Part of a small language model's weights: LayerNorm before each block.
Each number is 500 + 25 x the weight over its row's rms, rounded and kept within 0 to 999. Layers, rows and columns count from 0. Numbers have three digits each. The size before them is the row's rms in percent of the matrix's.

# q: layer 8 attention query, 160x160, rms 0.179, rows 86-95, columns 0-39
# k: layer 8 attention key, 160x160, rms 0.174, rows 86-95, columns 0-39
# v: layer 8 attention value, 160x160, rms 0.2, rows 64-83, columns 0-39
# o: layer 8 attention output (transposed), 160x160, rms 0.184, rows 64-83, columns 0-39
q86 107:513434516439476497480471505511504520500498476493520515482524520507539507502518477516512497495517471500492443492480517531
k86 109:511471509493448517462469488490487549448524533481483510536528522504553478521527502508464472489553491482492459477461518537
q87 090:483483494479470525495485477491497464515441487487537471465528535499537506483500497514508500526522495529514472534468515539
k87 090:497531478487529531517480484469521471506473531473503507446510540458544486498502475524527499497510498508484481503492496555
q88 103:494520535505510490461502496492468499539507539488505493504508530485508472547506535506518515535507538452512511462535494513
k88 100:498500512525518458514490462538506511509511547494468502462530514482493496525484505479489523522466547501494503492509484537
q89 104:480470511529523465475474554536531489537544481518459485464512506501546443527477490489466468495497500483487480468517529499
k89 098:488484495480492498518498498504502458520511485521446484518484472482533439514462484519494477482510514498475486428518479522
q90 107:489527477478496491514501506491486497488481499491513516556502510524508505491462517486503487475541525527488497459517509474
k90 105:538536476499513455533537516473499509514499503486501479507474506519460484515505494507491500483526532527481502506506472491
q91 117:448520495479516509542499511515461496517542485512465506537485488485507508483522472536489510499468493475545500481516498495
k91 104:468522459504533492485523551506481528519536481480460510508486484511501505512520475489478496508493513479522456491494484490
q92 098:511506452531497469493494486489506522539491540504496504455476504503483483519478495448444477560475523458443521495502490491
k92 101:480497466528512473498457512502512497557517493471486511422482476528473503503520489485486495568497516553494490514536487468
q93 111:490537548528511462480506500470518472536491532472497503504506543486520504499517453457497476491474480515462513509498551543
k93 107:500492504537503481498512489490500488515469564489517525528522513507501502499492504464488507505469500502518501487473522514
q94 119:543524531496460532513505473537512480507502514466489496449499456530470522516520490459454538513524470520535454486458522516
k94 113:504490492497448521497470462482527486520462492513511496503540503517532520464521514448462500547526489493531499536442494493
q95 093:451523492503521468505424492511493511485502482526480512484471515502515524487496478519491472562462553469461510519521507488
k95 095:478493453513533488516475494507529483500513472499512493480491514493512518482491476505511473519501533483431493502516515453
v64 087:479526483519445501546522471507529456529502523464488527494516496485535557499447511526509466546513502502497515481518495510
o64 081:476518503505540472462482515517465553503507510458467516507498482482518475519543480526501518473517500441490477490517504493
v65 086:497503543485471451513490521484489491567521496509457505535498486481501477544448504541490515493543546496497486499498492543
o65 081:514524488493593514509520516506519514480492510553530484460522503512484537477532506485529457520477502468544504523511522499
v66 076:553489460498482508484469470480521509504509514527534519502521506515469476534452506545511483501540477490514536488533521517
o66 090:477542489472533505468539533529448509485502520509499475461518533478485487464509470558465510471468534491486470493531472502
v67 088:499505507531506489507494532503545519482473504505472511472462498501507477519511514471512489496496514527487529477486515524
o67 086:471491500478482499473479483535518504516565523465506502515491482524514501510523471485476544492471470442463522491525507485
v68 087:498499508514514530543481515475474508464461535484548495524460478497534482521474484503479499489509524494500512478525506478
o68 082:513486512468500459474495505542478471505531463489443482518495476524489524449532463447518481507502474473502504507455507483
v69 084:511498462531459514517422479548488477494451480479517530539493531531496501488501490486531497490478535513500499439522503513
o69 080:525496530504498497517535496511517462494504519504502523506504497516522456476555561496513532505477485525489527493458525482
v70 088:511515530495497523538481479462476485495457466529479545475471547469461491531528470501519489467472524475474465496492449504
o70 085:515510511431501526483470487551506513476498515490480507518505501471436517449498497455480505512505506541548468521490556518
v71 087:533504471502524529507530534513525461486517472520508487511531488498491461478504523532522546453494497494469510508500471468
o71 096:490527524484495475464481440494466502499500529487469485476483484504498496527513506456501541516517468517516481452472518516
v72 084:484481472476488485522456509528516497475510537548465479509462528465508484500503514506505514501490525534517487486475492498
o72 082:548524529545498496458541522508481497543511503506523508495496504530488495517463484509523493507494544450493487481477519465
v73 080:541513511511514529475508540500494503506503509537463492511473514497514490493479481472493515472508517437483479477491538511
o73 078:496536476565483512526503490504514522517544519462492485515488479483458521518497505459490471536527502490495538509524506494
v74 094:466525517501493534485512517450487454515529459466532552536484483496500492506524476527512512575499502478493455480533506491
o74 090:522477523495500532533522485545492531484523509495508479500499511534544559476485527475510507490493515521505536509465518534
v75 084:488499505519535515492513478559528519549532523456513484481486507517477523488503464485469500466513500552520524533479506479
o75 088:501522497470506505472492518468439491516507471536451486520498468463511447506458522514475515513525457475480488473524501500
v76 083:510540475508462499494479511510510517530529485510501515486559529520502555508517519548551479463505495494510506515477463517
o76 090:485489528490540475484542475481515486481502469501471466497495494459520429509468488478470484516440483508487490465510497472
v77 080:484486495508529502526523525496453542511514451465511487487482477494501511508461516550542507502516495470469482522489550489
o77 080:499488481531499509491493477533490521472508547505524509543489492524520528498509499485495534534534482495550483501508487519
v78 087:544477494506482525507490503510508495448498509506480481512475493518523488471507468497532516507505523489490479570498502521
o78 091:489481505550516484499482463523499537527493518513528523497496535508536489508499543463492487518512497498493501464531492469
v79 080:481486535500512464513528520487529433489501520509510458521487547478485503480547472524503534498500504484495512479460506503
o79 073:486468446463466545491514481507515509523475491495523530498503496544498490495495496510483509459494471507540481534462478462
v80 082:459530484522458496490496501510535504490509538458530535495489487502453488512523523489462489524516506510485470522479477530
o80 079:546498517506521562489505496483476501522478493484497482496500517503520498505464441480536502479532482480509517451510498451
v81 079:464498508483495522520524434461495499494544503500506489527482486462498473496493506513476533491484488462502521503471505512
o81 086:500547497466486486472466478521436491492481455508461546449513466531518547497504495487494514499498509534546438517496500512
v82 088:480515534511487478483520495501486490466500467499500502525467488520490525440518518540523501535512456422524542533565536496
o82 082:496465499519498515494501493486507483519516484497509530462503504470592453520466502475502505485485527525486460509461464526
v83 086:489540467518481503555521521493495523461485529545485508464466463501496527486484529477478509533501497550537490453549512487
o83 094:503489516468469508458504516483506491498559490506491471539512522494519502530513455498509521485507509423508517522457478525